python train.py --num_hidden_layers=21 --hidden_size=384 --num_attention_heads=18 --num_key_value_heads=18 --head_dim=32 --intermediate_size=1536 --vocab_size=11375 --hidden_act="squared_relu" --norm="rmsnorm" --norm_place="pre" --norm_eps=1e-06 --positions="rope" --rope_theta=10000.0 --rope_fraction=0.5 --qk_norm=false --attn_scale=0.177 --bias="none" --tie_word_embeddings=false --parallel_block=false --extras=["capped logits"] --init="normal" --init_std_qkv=0.0277 --init_std_o=0.0 --init_std_up=0.0277 --init_std_down=0.0 --optimizer="muon_variant" --learning_rate=0.00164 --lr_mult_o=4.0 --beta1=0.93 --lr_head=0.0048 --max_grad_norm=1.0 --warmup_steps=200 --schedule="wsd" --decay_fraction=0.832 --decay_shape="linear" --final_lr_fraction=0.0 --batch_tokens=65536 --max_seq_len=1024 --doc_mask=true --train_tokens=381800000 --max_steps=5826 --dataset="wikipedia_en"
Each number is 128 + 32 x the weight over its row's rms, rounded and kept within 0 to 255. Layers, rows and columns count from 0. Numbers have three digits each. The size before them is the row's rms in percent of the matrix's.

# up: layer 3 MLP up, 1536x384, rms 0.0561, rows 164-263, columns 320-383
# down: layer 3 MLP down (transposed), 1536x384, rms 0.0506, rows 164-263, columns 320-383
up164 100:092155133136082136156074144148138138089102094064134046145127175141171114097098181132093097103018089126098117132075074160075071140057106115125144157106162083158134018124186137132089118079135127
down164 099:141165067152183172152176169126113157107129138101156073137131159154068170161162176132173145106128150197123148139086140141177152130146067123124167123141114168119099080127122133095148134125143100
up165 101:189143172148151140129096140193072123139115153118075144121044170123100133126146118111124154092134092144186111130163151126097147151155159106098136076141146101139067112085105103157122144151132137
down165 109:070146169155172190082159103163125102121100066123151131096144173115159132110142105053087150166073104167131142181181111127101056192120154133072089131157197166147133125122124134138133133081148104
up166 094:149120119105126070151135169135127117119174149129180143128143087113124143144170177101111163117121104127132184084140135117095131184104089120121140131109145165124099175095100090147150137155121043
down166 081:132102126118084118127116185149158074107114156169133100188107109142131090110132187159141140118105163207161179064107158138089127119067123087130115059173134148145143124138111118138126139107160102
up167 096:116089162149129112124116171111104154124169110087126107077167135122098142119170158091144154177117101174149168158099125120156161128130172167135123112093121122128121135148083116074100151156096133
down167 094:141132092059142120133122139177128173125148091121137099152150108096130118118192169150091136092083120112095159157148119119137087112100132156139101096162132098097113183140162120141092128109146120
up168 107:130108126119131150134103135174177093109162164104107153183137061097131162097096081115135114165086121154130132108146129138153102116089074176157142145185169127089168117169144090084148134089147136
down168 093:127069106148090154159164145181122133122160143125070155168142054113096143095132126142130168143165139152177147090130129107135143143120119170157142100089116028153067156082205075102117200096134150
up169 097:130081148136106101138086108125098108144081151150128058051154150163105168094110163099059158109085100150166155116170123103117136110096094076201063096140179126149135118122135086107096125098118062
down169 095:076103149090138155153163112105152120200139140151099117116123139101204154104157086102046152132100134173125157095120127092097146145081074104163099076094119141162093085116111101141078132177142112
up170 095:103122126118157154122119135094127095096136167185107168072104159145093120045200116135110134119135126120195186132148074123114149150176111078126138082129171097169045106124118152115151138138116137
down170 112:106139203141182190091092135103132102172151160129115164114151093101073124081164149126117109175141204098200173124117126122123174088155118113118165159035130126151131124132157116134140177190074112
up171 087:119093121049133139135126127135086137202108076130115143127128052114157093127145107151144106146101081112093144078137165098129130152100108153090177100129176106181183114123168153198104164119160111
down171 109:083186127141105099115132085115067177104147112119115131117151117155139029138116129125121114099125100136105107150111116122135098133130132176146138095168187126121175090189107149132130159065125108
up172 114:116122066114120165139146107151099147123163118107150182120130138116124091084158081134117164136086129154147120149103135128194122134205189125099130150141097144099169062172139121159155105145125146
down172 110:161133077159136074090154200123124127193142112172175133100059099082085090155101076142141129123140074134134105155177105127093167086180104114108107040145181096166090133155145087136133182183109123
up173 110:050155116096157139105203131178149106092114114095131115130152156126126123100113096108138112121116155097117104093084053182097149117127178128128120147154092112132104119125020202146152093127179161
down173 132:116098161154145130157091146078119134110125086088104070105166066120131116127178135131110164190157139155110149129187152065122122120112139149131092139124083057130137168133150172132198130120119083
up174 095:084190147128119174124131136174118155114135110172160122134116116103150121120187073137118162113151122120096109060156177165129079116103203062140086128143102148080112099145104071145127110152069129
down174 105:174173131128122141201074171197133097104067120095072170114059131094136160129190133104087078133208109117155079102112165072128174096067098149174122143138082138102114127127146136153064139132115133
up175 115:141169127149114110097095183133097094130077058151122162094156133083077149193117054149127116139132150124108154093095126146125136084151101187091135176153123152131117103118046142111133114166130115
down175 103:149143152174087150105128175128131048170119047136097146156116116103076123114128117024154133122145115152115087104159158157172105104130096198085143110107138134115178090144106145102175132190086130
up176 103:105127117085087076114144141167130098103202148125171157118168081122127139143155071112125111125072151145131131111134110080163074130152167140115147139142127124154107118103173078087119110132129137
down176 099:097146112095149135085132149161154083176117113154186089126118133101179098170103147116073176189103155149155144187127135184098159079124141112120125060137172168107131159109150108121112137183113039
up177 101:078131144133147153138102138108124105117089132155094150174141188103112132139161137161137124121097139134143106136150122130099175156185192126180141135159129142130110086152070140136075130195129117
down177 101:116096127108141113093094111115148122197130131118054150121121153041089129129128198142117161141103119101113129136124089150157148154133155153149146190158158179091114116138118154099058150130109119
up178 099:192150125124132129105171159079093062151139144064131132079108164060145150133139109091095121138116091141129171154177140186159137145119185139107137143172165131142152120109091102165144101158159154
down178 103:109173196086090068146139126167103162153120141119106079118129151135130150160127107096106110148160132146096074113133127173164140125102115100126135128105126107131195125128129194123149174112158090
up179 102:119103183109078072099181126131132128113114137164123138120154142133157156130110138123091093146144150133158123119106151140097123159146133150161156152119118101114103135078115130147130089094119175
down179 081:183089184098058088115203121115160142163110075106061163161138124138107101141133082092148112197115112178129155137079162182117112108145149156167169156144136108131126140100141151102106076109175211
up180 096:108080046129168101140156115129120124131157194082050117101097058152106118154146102166150155115119106109126139116128139119152065126106201142091079141115079104129076084123155126123145095108141128
down180 075:133068069138186077090149096074155183143215111125131143079116129079146094180112129147183141135090133103162124118133148107183059151071147221081148126100116104154168120133175177146147122125100139
up181 097:186144139096144119086088106147093118132151162173115149178123130172091155106194140155153142143105149153144107133102107099156131112169150123136132073112139177137096099147068084088111114125100157
down181 104:089138139168165170088105076107074123125105107138149104203096104134166151188133094118139135167132088160124200102206141160141126103144088102104066166110176084139148157127135124130148185151128079
up182 096:087120142146124117112140178110141095129178079121136121143115223164157155109150160120073167148126158128061121098116143138093118123091154111111098108210081148138127121195100128115119162105132150
down182 082:068149160079095153125159108144192089149127087163085105084113217148136109102109120110082074169139181156122103104146172113152147040180110132143106101155139147102126079142098190138147141111094119
up183 097:146103164097094127120177116169132132125084128100120119126057187108083131155169094124114178141137147146169150084076154150139123127143154100083126107149134147138116175096105157184155181119199104
down183 110:141171134122124141117118081160105131140105097157105149124094115059094103180133168096141106084130167117115130158077138104124133150100100143120171182168158108165117087082165136136143183102151114
up184 106:131136098138064153112149206087104120163152153164112108080100150139123073123131107097101129110083077171167134143132145117102140126093083085075099147121125151108171140102096152151115141158120097
down184 101:100065106133102118117073170039153090162141134132105137133161124100137117167153154181057146163122087138161113149142129146112143052131099178155086132113154117149126104117120170124179181140084140
up185 098:137193137060143167123115159139137157208099119155150155157123077103167075151115107177155141086096080119117162076151139149168146085140159086193139121175169095111115104139165133118166132116110139
down185 105:116135091102144134119108122115118091107179118090122095052147070180149113145136051165121189101127121124089187154060106112106101115147140068163157084133087135078118125150124188146188180143064144
up186 106:132151184114142146105118197166118113133140108113162125139089123098117109137109167098109171126127093122114148093201166114120120147163175143184118119174162146104119136188138120102119180151140090
down186 086:086145077094095151151128146174111107088108151129122094151091086095098108091170142163078123152121158124157132137151173115147149101157089186136178141174100108131070103080181118057169155147130141
up187 106:114115137127091121085177091150145089082144178099126142175110142121080151154149115178132152168099198174103123130141113138138105182146122119110126146142093115123178134128140127179164173113088099
down187 097:106155093123161187129132113145064099185138140146132072082182159134147082195147126130125124088116142146142115023130148115112144130159128136102150156184176137111092097058150203098200174180170127
up188 104:142131187101112174132140130115198143143114116128109117141130185115084123143121113127112134072183100128107122184115200191116135172135146151146180112129164096078110137095084113137133083088069149
down188 085:103134189143105111143169128128145155117073132053145100087132158136139160091119148069118146203101101134112112104060131133090108078120165141129141148076124075182136076132116103121164112151124097
up189 108:209134122165154103151093155111104176196102132121080132168094095082185082110094141106163105121148152114120192148199057166155147110125063107145105127122168147102145191100148145096096102153075164
down189 085:116131152100093146118093044133122130105170089127129091086094152117123089140165186131165144091212139115059128150180062158214020104119120123129172119054130109129131119137140119159115118123101185
up190 106:119168141144147116146169121190146131155161084108134149145165156144112075132100108169125163149197111096123088144058136165143123169125120098081172089138125122142120100168111103178143148116097136
down190 105:127085157109131109192079152127122112091153158131101114142155118140118115157147097144156111140168136100119113177092119130043067113146093137104139093095124086133118134130159108117134110155100102
up191 105:091143144134119119173152107167130119123094177146138205134118082156116165110109085096150141089147086086132151068127114198119166155117104130187135102169112089178116113152178120074125045111087163
down191 112:108100128147200139119106136097093146117111124179138095157120101170100088149149132110190128113150109086142109158119130192127114075114097155127148151143119182110160128203110125125131104133109096
up192 099:120173087111209181092111104094093176122162111102144131178141144203112150157106111175173187202150121114145138171133164154184104143083175102179060151121137164114080148075089080126142112137128111
down192 087:125112089173102129138068086142125179083145071125135177179123154128130093083153123136158100146147194151185116124152144141133077132139123099108092086101112137085026086118147122101127168135131168
up193 092:115120201112071115121116142157091092151076147123119105177062144104135192103080148097098081163087143135135158109166144129152111114078115105070107153169067063123111081174120159150155154116129085
down193 122:093102115104149147091106081152097116112072076119082142197119107067127135046086180151093146119115128122078117104125104142081138116109165093132148132134127118077142065167145192099168115117143105
up194 105:117145115145114131111138195124140165165117097162149121134088153111167122147130050132074148132124139110172135133145118141099199138094180116109137155146143159143144158116147074157097123112089102
down194 088:133125138060183190137077174171164109155128113102116119204080102123124076082083092166077164097120108125128127066119105181107163130194164121103131102135127151082158135145133148148111112123155105
up195 105:169177156158142189086119197138089149115110170162198160158124158072089140153113130154169170115101156111142130157158133112096089116107155131076076116128159131135148139122093111130157070181148177
down195 098:129165118133162165096105168130115124120152141093160155142127140050080107154142140088115134090099129172070124112130171104108132056119046040110117140138106164125110114181144139140128070099177079
up196 111:125156139141142157153104136189122071124105120151102154139146147084148156137127125182111092133102060158159137109094111114112098165160135090116106104095134097175204154156089096083135124069135161
down196 102:090151125136143135154109130159105114085162120136136118145158138094082145205163069148129125175099179112167098154143225144130155126192111125113167177083071103170075179157151108131115119092150133
up197 098:087132089057089144154158154138129123117194127125121154110147142139096150123124117110168107169110031156143084166128203157133128146121127127150161138113122179105117121144112086130093123151117141
down197 101:162047123124104147129126127095150158088157152151152089130139110146156150134159117200089128133166115082113192103128188075110128099129117126214082114120147135162151136146095096091111218115152127
up198 098:138142099121117097083132134173156106145121123127129130132126135077146120147095138168132115109171128099117131075126072139066113137147105130139147153121159198124145104135099129116152125135086149
down198 094:133130125108132122200095176181119146131176119113160145102157143193132139081110197121079138136184154165107092117137102089203132145083117046136176130094106168148104144085127121128117165091104175
up199 110:122127152103129110160121168066143082180120125119068116118097087147147151092151092071137135126067132120055090148092088177145095168153105106093135110080168118147102109095106096160119089167170159
down199 088:139182086108139087094145146075061100152170156189110081047106129152126066103141059046122101126184124100083174101127069135093130125142172150093152156134176186097115134133112130129139110147133131
up200 101:132133149131132124136102136072164126172144078150152081116129116083069081169179183128126102149133066099177109120160174109085083122149128093150093068094140084078157137169147136138130182162125050
down200 097:145142112142143152116144150107102095140128146162123106174147101107132154133138158137127139149152075126189142113147114066136126168104152119148108075111159148099119152190129075114135110142130050
up201 086:142165182140155128112132146163198178144133151160119145114153130130104140149137164169154094120119097166081147113070142130100093131125140134127125154154074147064172139138106097057111101097129124
down201 121:118145106072138165161115077135120149170126116158061105142155112157147115132164167117065088174233174140073112117108096123123137206077105112112154166162092130124143171181123133103088167129115146
up202 093:086084178165095183092127098113154086129144052096146168160166156124108169162133058147161097145111166199142118142127081112122093137086128123063140118095149117113146149153132164117079125109120101
down202 081:128124147200089135089118102059087140094135118137139123154140159091132098145135120120108116151123112132167105136087121145143057165114156076154127114103188117164119141141131134153107162151155107
up203 102:133079093196039061145117137101089095119121109111114144103122097125138183179145106040092074125116159167144098089145094130120132161056118078096151144164116132119211060159136072135160149140085143
down203 091:180070117149054142168073127124070114163115169079083130154106117102100143119176108064125145096172151117133120082083076111162080141142104137138132126119113102131152093143097125154071152099103147
up204 101:094120111138127129179085117086102110123159169136133110083151131092073122113130127166134159120081115110120112171072092141108174202091075089140180138128112132131114151106120119150152167067185121
down204 115:129099136124164148168133132074066130145102113111057098145117125126163097068148100107158146109089117139102148133079183127076196142157118150113191161150123060183084113088164107122129106081129154
up205 092:059101132120131178191077099109143128087125124102165112140089152128126135126144176155122141168102122156125146130070085136096145091069128160169144132132071162102167128126103136142129085094127198
down205 110:086105100157133169158092054147074125101110150108140079142136136135169110177161154154087165130079134131064117092074118137137145075053132099138140084114089107126112121078097123106171112131080216
up206 090:125145129117155065118168151133058158115094156134151189115150188133099103165172168125172104130104094118126158149153125102081109111154109134143169068101143133054086161069122161139147129061092138
down206 107:162138123160146158115130165080150184139134106129129155103128151102089106121110180132110090164186168079126137067037126089115110150159076191106181156166132084101164156155115135090150118066120157
up207 106:149089150164147093098130169121102152153118137105121125112127120116095089134148166104094122102089140121124132132119094121129126197119072138150122147133105129124129102112129152134109128185062115
down207 115:143094133168076101127120140121139156130100118162106106089126130157192076151156132100118149137149158146156138177142144089083126112163109079082105177163081040146085100145123118101116171092146121
up208 094:066106110117069169130107177149128154132103094116201118142144149154128106120140125152119106136128072073070092166121077146167134145094168133123117174152106127115073148130175118164182084189132129
down208 090:088137081151091111129145148153127109165139172078145124146094121055167086074158091160104104128156084116157121127120143140111128107071067193110115132074146119140080126121124123161165092169107124
up209 100:078092158081129113171120124162102147086172200104121185107109124112160151084125102134129162187110125113137051168131161086167122098145128130089153109163108128132116113171093106142111061105105144
down209 104:091094163161142113112118095139087171091121123120139104153103071064108091158140138155119132135100175095110111122178152105153127173121094156104130036168131109129184075059112124154137108103134127
up210 102:141115094092158154116125087063114124087125103101116132141074174160182107129102154127137164183138140156146141131130155078128176134126169118149156133090120144100179112139178152125100163114169084
down210 083:125169084119063124086146112118084122129119126114110186107133168095104092108134102113105139134107156105162146064140151113125082119098167087096164133167108112141145118149165088190131107116152119
up211 095:088193151154104077113150106170125138096151147124117161071160155138125135144143139117132120133132146103084158118082103195116119155152159140062114135109080091160140098145195145128143148115085103
down211 117:127156134119141111103119074135103107127122144142125102152149143136176128139094111133134126084143113154145151074063124124143142136187147133112148167126134090144107086161167169090168183158134092
up212 095:093142110083150102137164074157113133148110093125120142146119109090100098200120074187184063100091119204168127179141155099114115120115167138182142092098146129134150224155196148122144136127149133
down212 092:180157141116118175130169108130125144109104169084109125137125129117126084135131115151145100094127097128142072119068106126127087098140140096171147079171074139165078094156144149148061132128066118
up213 099:116179102165178146148137134119066138142139141079153153143105120137082115112129114106091162082098086100096095132102084120122191188143123144134112072099106184129165194168182147151146048078117076
down213 112:174109143200114152134126136138091191100130180128161206133067175150156084074126169158133088164128173176125107084097118133176064075096138099127121137172093054130113145132143154083144095102125161
up214 099:098149126159122102123160116098151122126108112128170124152080156110116090173153167161159101128161187158136144182080186069139117110163223125098154107152142110140120177153150118133032160170086095
down214 103:085192163128136164148091112122156121106146136116122133189136121182134090161118119163101081111089155139158119117072150088172097131103170116150070075149124082145143167071139133146096173117181115
up215 108:035141147121099151143099091161223104160142141125134100105089138191096173114095120160124174094184092213126120115175134139125086170098140147089153144108111128115118118176147121138134123144135160
down215 095:029113102144135106083130110107194124193132156178167159108108166116187158097078150142123154110168168167118099081143194115129105163100086153135098177109068112145134121174165161157094192108148111
up216 098:129120111102160104139172127151096113128078120096171085101137157113130129120103121125099220108188098187129094163145131108204125146101142107090145127127205149051138084153148033103092109156164126
down216 089:139133169124110102129164117128069111126135119170202115087133156131067065115118145167119158160105148121089161185134140109152099076112090153099130147119067139055161123102098107135139126067127135
up217 105:087167127121183105165150154139109141138154064107095165085135152139127166131094122052155130156128140119106108145115117102151117159069139122137172114152143142127091100117064118073173086134179132
down217 104:078186115134149143142108143059089154111145127132103112174099127100130129167092155077076145087213135102122136162106100124175074167136114189165127170145118102162121092110107111072113091149156181
up218 097:159132120077127102067168167129159122134136120101121085106107120089074122145094209100133094187073096099106192120109095110128108167158159123155093078072106102163100092158154103149129119128093097
down218 110:172100078106126098123121150174177135179149077124094108112147119073149139163136183157147073054132158080092057198128143134110154102168194163154147119075099121145088152118167143094131142134109103
up219 095:135113120068137079149104118116135149119135104110115086163159161137055199136082073140170162155086075130123177145202114096161121136122126119148170121110125198041130134181084055062157152103093116
down219 103:115163138101115177117104150093172119121172072107119151102132134108149153082182118109108162147090077130128111131141168172105115111175074094193078137151120137071107127130096140121142137151160154
up220 092:105090117125124131163163131108111170109108113131056113090147115107131135145170091113178145178158108129131122124112095138100102124125112096124122123164100161122132082112131098132145113207087138
down220 072:102125155161041120152137111070140131128122135153082147182127160166139065136114135155119094178179176099107155141151148092176166140104161151130103092148123131119137122077186123123102141110125087
up221 098:111095094146133079126143136157154133141119115111125102140177100133149192126128091109118095080110117131097119070109129134162130134155184096072125087188102186051164180123089103162101106077129141
down221 107:099140113096153091114177078133111108088163172066070150140157130108154133128198137149088149082098151120133061078034073128172107130165107147038105081155111158076085131155057119151184096136140135
up222 099:142101126111088125109199134127108107123142133131147176194129176114134095145137136135180155087191114089081131142131116141162119124175131119071109122126117095090098218152162065140116125133098117
down222 102:093110147095126152105166106086136050125106127158134120201095125150160114134092143059106112182132077115118145167113136066129151074160110211124117124111167134089077182144174075157164144181144180
up223 099:111153170094147111143106182136098114108107131071096102118171153177163149120111123111151107163124061126107120149153106141133101159135178158113110138121108180054182036144155123119166155114166165
down223 096:094146130120183152089113116097094094181124122089121143094140158090111097140180121116159169159085105124131118088120157122120125141138150158159065095104134105109159074135116094110147187162143126
up224 094:149101109165111143166158077093144099098126187140127152147120165164152066150080128099117157113106142162122132093155115137167124128140138089134163184119196122090076155163153094114099130139079074
down224 079:212125141144128103114099096132124100175116213119150151128088126181089099172150128141141103134147099113175145123093148107176096101155143122110138105107087153141154143084115102066157109145132082
up225 111:137161155136151131118141118130114115118173107167181172061159104051229125125121101122143152096102154133165171197099092172127121136117143185137163147130130112134140173113154153160146104142122155
down225 103:150133114112158170090114147160150096134172122195097125152122109071129077125138121163131121196105136094085109095112157127090188154080147195185158121122160113147158117119123146132139109073148102
up226 092:110151133097094091106129111127154161097051133120118059100094185135140161150112153223090115144115130207145146109143145140110128168106184089160121044111093121107191141121136082094128136155105104
down226 099:138136141091141121091127124167166113124128135086156059102185075130145149107101141159103145169136129179157144087141189163143124201130132097148140069197147136162128132116128153132104141150128129
up227 105:126105116147103165115149108063181152136181161097166133084117128110144119119175093100087107076124148133118102218125130106126192149125116113114131123076148180121123177145105191126092121178098106
down227 108:107100092145082106181142101064159112168152080137220086152150122134140118148155095066126176187105178141129127159128152138136175154182168103076131070151118118176132148119122148112112113113108108
up228 099:187114096156129114098164069131157145093091108138140112111130123097098067084055134086152159144098118127142131061112097154169106152122119143084140146141109127048143058114091135132076175103118075
down228 097:160132129115125168081177103139144095114148089146143081122054168142119098078123159141176090136114079192161193088084094120136070109132131112096091119153141184086147109102143100140112138161139036
up229 093:059167120117169137104128128076144150164137120101140137086152193172129131147108156090147115098180103112114083134109098126103133094164109140142158103199115182099135118123101068116125140155142142
down229 087:073158143089087137108119126174114126165133125140164073182079137099068128090106089103123077130133211088116135141078163108067106143140097159114129127145080186092109162082121171139159161133149154
up230 106:149125148098087124069133153158124192080128130135114184133121158077140146157193093154159177079126118172114092115153110130170147108138177161087096136208139156098168102129158119177113124112098113
down230 100:080151137101069127128165079159105123099176094136149154095141119203156114167114141150084124107117102103136135128089108145103164068183170122085136075147167150170149124184160081137088130091184155
up231 098:092107189108159135102121100148117140107200211109162124116134182134141164120148102145165149122145111152105095172168137157104174146047141100100101136099130064121080153129080135114147147161121090
down231 105:089142110136156149126117116089134162115139120127161104096151053161155090152066133146154144125120134087117123151125207100098122156137091156132159112168099118144189180077158114188144122120091140
up232 091:148045126102139128143123129104151157045127126131109121129140137152135090111083073135137110157119148163136109088117089131119115103158186076109122160121173162108158106151111132138097067138167153
down232 077:255074157112111084109167134128136148102105179138178147137141131022142155083160095037169096096125148121096099161059144084145128101070163128121067127166082132167134189167099141099135045133129159
up233 102:120117185106118168143087153090101126096156144177110134142171134120147106144133119140095166128083095119128195082134132142181145152094176103100121116159161059104119134120148122163080152121054095
down233 084:129177149168145149128092188153148125172132129116146092133089171141213127103152142116098079101116145121120124071140084164160132119074160105132121131152092049140116100116093085110102114056117125
up234 087:146090116061065094092149170159116121083122132094086212098162100080088184058053185140121184137150122137164140098100086128087084114080181118174080117083138095131080085093171118123140153106140084
down234 091:115094119125107168100125205156089152150119112106116128099150152071119117091121127122123110107187151180124129136125127115114100090127102100160144175152168107098116135111120167071188155104087072
up235 089:150122071192072098093134099106128105134096156139062126115114152134168137167116163158122144163125143069156130116147109171106128138083104085104165123070148143132114135084153120134138152134141126
down235 122:107154187142113147148101166154117171133174172073115146172116114128083133150065068151071094163193140134142123122076129137149130128104091172162104148181155120165142091116183152116128145136122147
up236 105:081157138079077132108064134105076126203164098124125103153088121185084170162121167119115145093077114122109130100092129117127098210102198099121139145137129152098106156144135155161068090092135104
down236 131:097163056095139139111119132075172158176118149086113110144145106144097150115163185120145138137120102153168128070096146089114162116092142147160117090164125144159099155096180190104105137082150086
up237 099:182131153069178127147132185138131128173061071109175147115123098110156127129136167143158073134166088093114147137172168118150119153189131105135128077069170139135116158097109113160123103180111150
down237 101:127093079149079053142136148063086145099128097150155097154126105123141145106135104134171175093114127113141128196162150133176102086170154086088087122079148123133163156062043087148116105113127113
up238 085:135177128138038084103147197141117123122158148139109137096138075143110097172123165099138117118139094131093163069116088141156122117156155181135098126170131134144158138162170123175126149068102135
down238 093:129153152166066097110099136121170113162085116141073145135113154110182115144186147118044150149117169200118096138104138125132108167105092193182141043128089088124149156115148150144153204087113078
up239 109:096118083135097083113083068080104111170033112167179142126143112130127135124155175168101157165150128192111159130125156115156162128153175133163131157147159139104115179088181095152118093103179083
down239 114:146095134127147169120086077144096095054104129129130111171165124137132153098121175146067140118129136216110158149101152118145105156126147109122048117132184129116157065153163124137091098125168158
up240 103:126059109137117122102165127169143111100150151113099117202092151126140171149106183115167116156128170142127198184154110139125088103120172131083171101143191081110060071167086129144166083148089163
down240 107:084097067129109168133121123128177103043111112140171094146107139163142208097146122124140119156179153147166161136120082135162144151138075105069134105192131127110070072189152101136157144104152133
up241 088:112122123138097090140081025102125134169082113131055135137148134141106193146176112201115158178187150117078119122155092146198115097157149096137126092070148146118117179158151103149148148203162172
down241 110:109092165173088167097136136116115113135079095146091090132124075118133083131125160152098097118164186132113165119082112128093152136115126119156146116122141076120177169152168103133148188127184134
up242 102:122067105098069119101191142171126094093131126094191099118061108084121131132127148121170138146089168213133084094157129094210156129098152137161127117103133130114123127084144100167070113152094149
down242 105:110126140112076134071133109151066068115101109085153017157098098129086122113080220111122127103139163126102137138160094137118090097134142130119156080130081163139154122201125115150126111151144134
up243 085:109147088151114096163148111134120102111161110134144167104083136134169133131134098113156130134100126147127123155110104141185146143127126115133125089138100130169094151109083127159096101154066102
down243 114:123094145140112108141124116157113120167094141201079130130129113110192056091181150054177149128150141161111146150109144141103094113134108136132105104133090143137120125132138147129143102136174121
up244 099:071119129074086095105172159103143141173118144137186115148193159162092094100150117105122105183113075105093124151109137130139210169113138112120084085101142171101129138119103141170110150188092157
down244 115:106155128122049139159106086134052136136216119133121132141121167121150166098114145132145134120139137158108128104100127098118127133172095172169096138132135085131129154168099143115152116137091115
up245 118:176121104110099066151093203130215098105164106106139133105104111130149163197118173111122132113053120068119158121099116166170075198141159142114166136094087148077111147118095073122168183177113200
down245 094:103088116113137101121087134130083177143184088135099176129132143098115123124087131097134139148125125113091108074113146072110069086096105147130100179092111098156166073134137202139064144141166179
up246 093:094173112099133154148113204115175164095091125062149134158101099084147127109134110153081134153170109107151179171099145085145105134088162148142126093038166167136194100102134084094121155199214142
down246 091:117109077131133072174091154160121159106141131132157127201123100119089112173124102072100160113134159095068158106133102209139111111154084190125134156056142123139130130161134116131108163187153161
up247 092:124145183096102109116165162135153118157150204060162158113161146093110189109133179126143122151176102102152129160097061109152174147168138113116106092090063113157132143152129124149083174176098115
down247 103:073156193095132121082174121148180110134147109164120142131133090134126126113112178100129163143169121138134131095134131175123171160128109095125083067126095120140097104068137102147138158207112122
up248 100:147093112133094108148140149189115116178109171130124135180169106105108137163132169152151098159143109118144120128090139089108126130130207208124159080147146161067089074101098066080090118063122125
down248 111:133131074143077120139152129083123144153078163125163115092064119135117113121122176120137105110151129153082106048162119132144079126146111220167107098169116057074141076121145099123135136102097121
up249 100:159101122144135133120123128066134164128115120095123178153131125124108172185115116117097122147116168124113100161127132086151148081152083132097149061192157122165160116129099135144113081164129106
down249 087:141144158151131139135159103111144162163070129115094184160156141116108097120175168135065136148133135117129165134178119086197114086222074140107168103098092053142094073108118147125068130149114142
up250 101:073146135130129101101172167149127144137126127143141105117114091161170097178169111179167120205130156154120106151115193154076167164105128117110089148120153130128074114156107133075100079151087115
down250 083:094128106086210156050128161095155145104161123149137103132152100102083084092099173072118126140113170143133068105135131190107154125133148097171140133099093116158139100122061114160123084097116133
up251 101:093067114085075104157139113105152159097123087100170163164134095125152101126117159131095177066159123101082131121151129141157174123131152143086116158141135089121125164209088108183155135087100144
down251 083:099071116102159129127033096101071166152137131172075140158108136135115110100152108086182147124104158133169148098087138058090060136144111101135112134139184124148174156131160145140129141144139161
up252 104:156125134087092097094124118085118122128100084172128117110100093125128085150111111121173201109154117127123089135083075154154157121084113058176096100135105134114052121144076077159145098076107116
down252 124:108118106165088138123089105074151110116120084073143080110164146131167119137101093148120202157171112143087133161095094119140119186110133045107088036124137136152079096132145143121132110093108136
up253 103:139078157106102073149123099107142097103149141134153171140172129124179139151136110142114163194144158149163145165159080098123163145102148068173152105100148150159169119111138099166093134121101135
down253 120:069099144155140134171114116166121087164123138106140145163146138045141182157135139092090133117097145158106078117096085149101142151087072143183133095129115085173117082129097128087087105139139073
up254 104:151149156104101129154085106100128130121100159097150135137142127110157148145096112125130125099065164131149091098113136123152094101115175060109145138127066177118133139135085093109182190075127133
down254 101:131142128127154094143135171101182105143141148155155089148141175175106126073151171130136097154177046106169124180140080164090058107164181140176115132142134117148161150136147153120187148149132142
up255 093:109110159105133111145100135176078116128206168098148117089139123144161146131104113105154170053171123104074063156125158102061172097109133129205080195139158182166094135106103116060127106127147128
down255 070:095139106158100068110129132126131134151128138155192186113108119138191124131141127126111111154113132155172095141138124078153155123127125152131119081157158165149098101108198170095168158181140091
up256 094:169147211140091159103167175138146134132097142147103138153113125139100167210174182094127103077128112111146109164059149170106101182137157126121157087112127116131158121082065119123160118116114104
down256 069:134059120164139139112124073098116166123109108136087165144077158153058141155188130143172126166121157151127119090109143128138152091105116182151106142073102128163129130175188085093101059147114167
up257 105:126079151119148117094158157135186134132161204092122087158112103149048116103078084124163164159097073085145137108070087130137152132146123114123098078070120116154088134191164111105118162100084097
down257 122:131099194126108127149125150098160131161130150099102115139097120107105179109108080057133176118185092106088133186195108120115143137135137082128100088121172147082111092163144134131144085136084102
up258 103:104096135148136176107150089157100094082150148114079131082097083111119169086140140142082106118081108155152124112153190178132166066071150100095162127126128139110065078172120070176105115162153112
down258 111:158138057141111168125082139114153125217071094090127090116122123116091137125101107143106086159127166143149191166121193079097091092135113116122102108119169153107055194163099096175157118164179121
up259 100:109108135126181138133093043101114126067112093146086147115092149186185116135071152123199131126141113128098112138133081199139045164152097098126151187111061190135168071173131099121117106094105048
down259 096:208124150079163135201164082147146164131162138111083092096093098070176131152121191091172146139133110086122119148151135056137131094082095092123096157189105179152135104119161063078094155168125107
up260 102:050132065130126116107115095111149146139107154139151160117136175125189112139162085106134112153104050121095091081130085157117145144119167081150172132165129120085107143108130137137133045128167195
down260 108:115133105139100105140160100144161099083038102105161091182128146115186074118125118099134122119118046130151147105132120150178155112124117168129142127087110138094118100125140130085136165085106153
up261 096:189149083074112070110160154175090079102111176125161157118135091115108128118180107111089112088134097130113120178152123126133160158084125111111143153144154113161155108200145142143110095105091128
down261 069:135077121169100100122096178172091121109104121128158104139197143137146121103169113136115116137127138143166117159110148082164130105107087165157139166093188109130131096154143083141112137088140098
up262 104:125098129173153160141198133168166113171089129129152122150114175081136150089119079189174148133140116175117112140177179149120097183134136176124130101160143164170166157122131103158169088169147162
down262 107:132139178110144187140116178148114131137120079141174129102100113054154100174131136095165075158150147141128156133132118086074165092130186151168121083156161117156131154111126154127161192085118104
up263 104:157093076128042123131089139154099134155080148105139125073166081088094128143108171095133101151125086129171043134123124141127136108124142092118080169073149145131237078157141133135127094084155109
down263 110:201175098164086088122132075155144084073122077086141129098092104135073136157174115074161171171120157135119087153103075107214087125158064128165089137136120145156177139109122165198145168126145141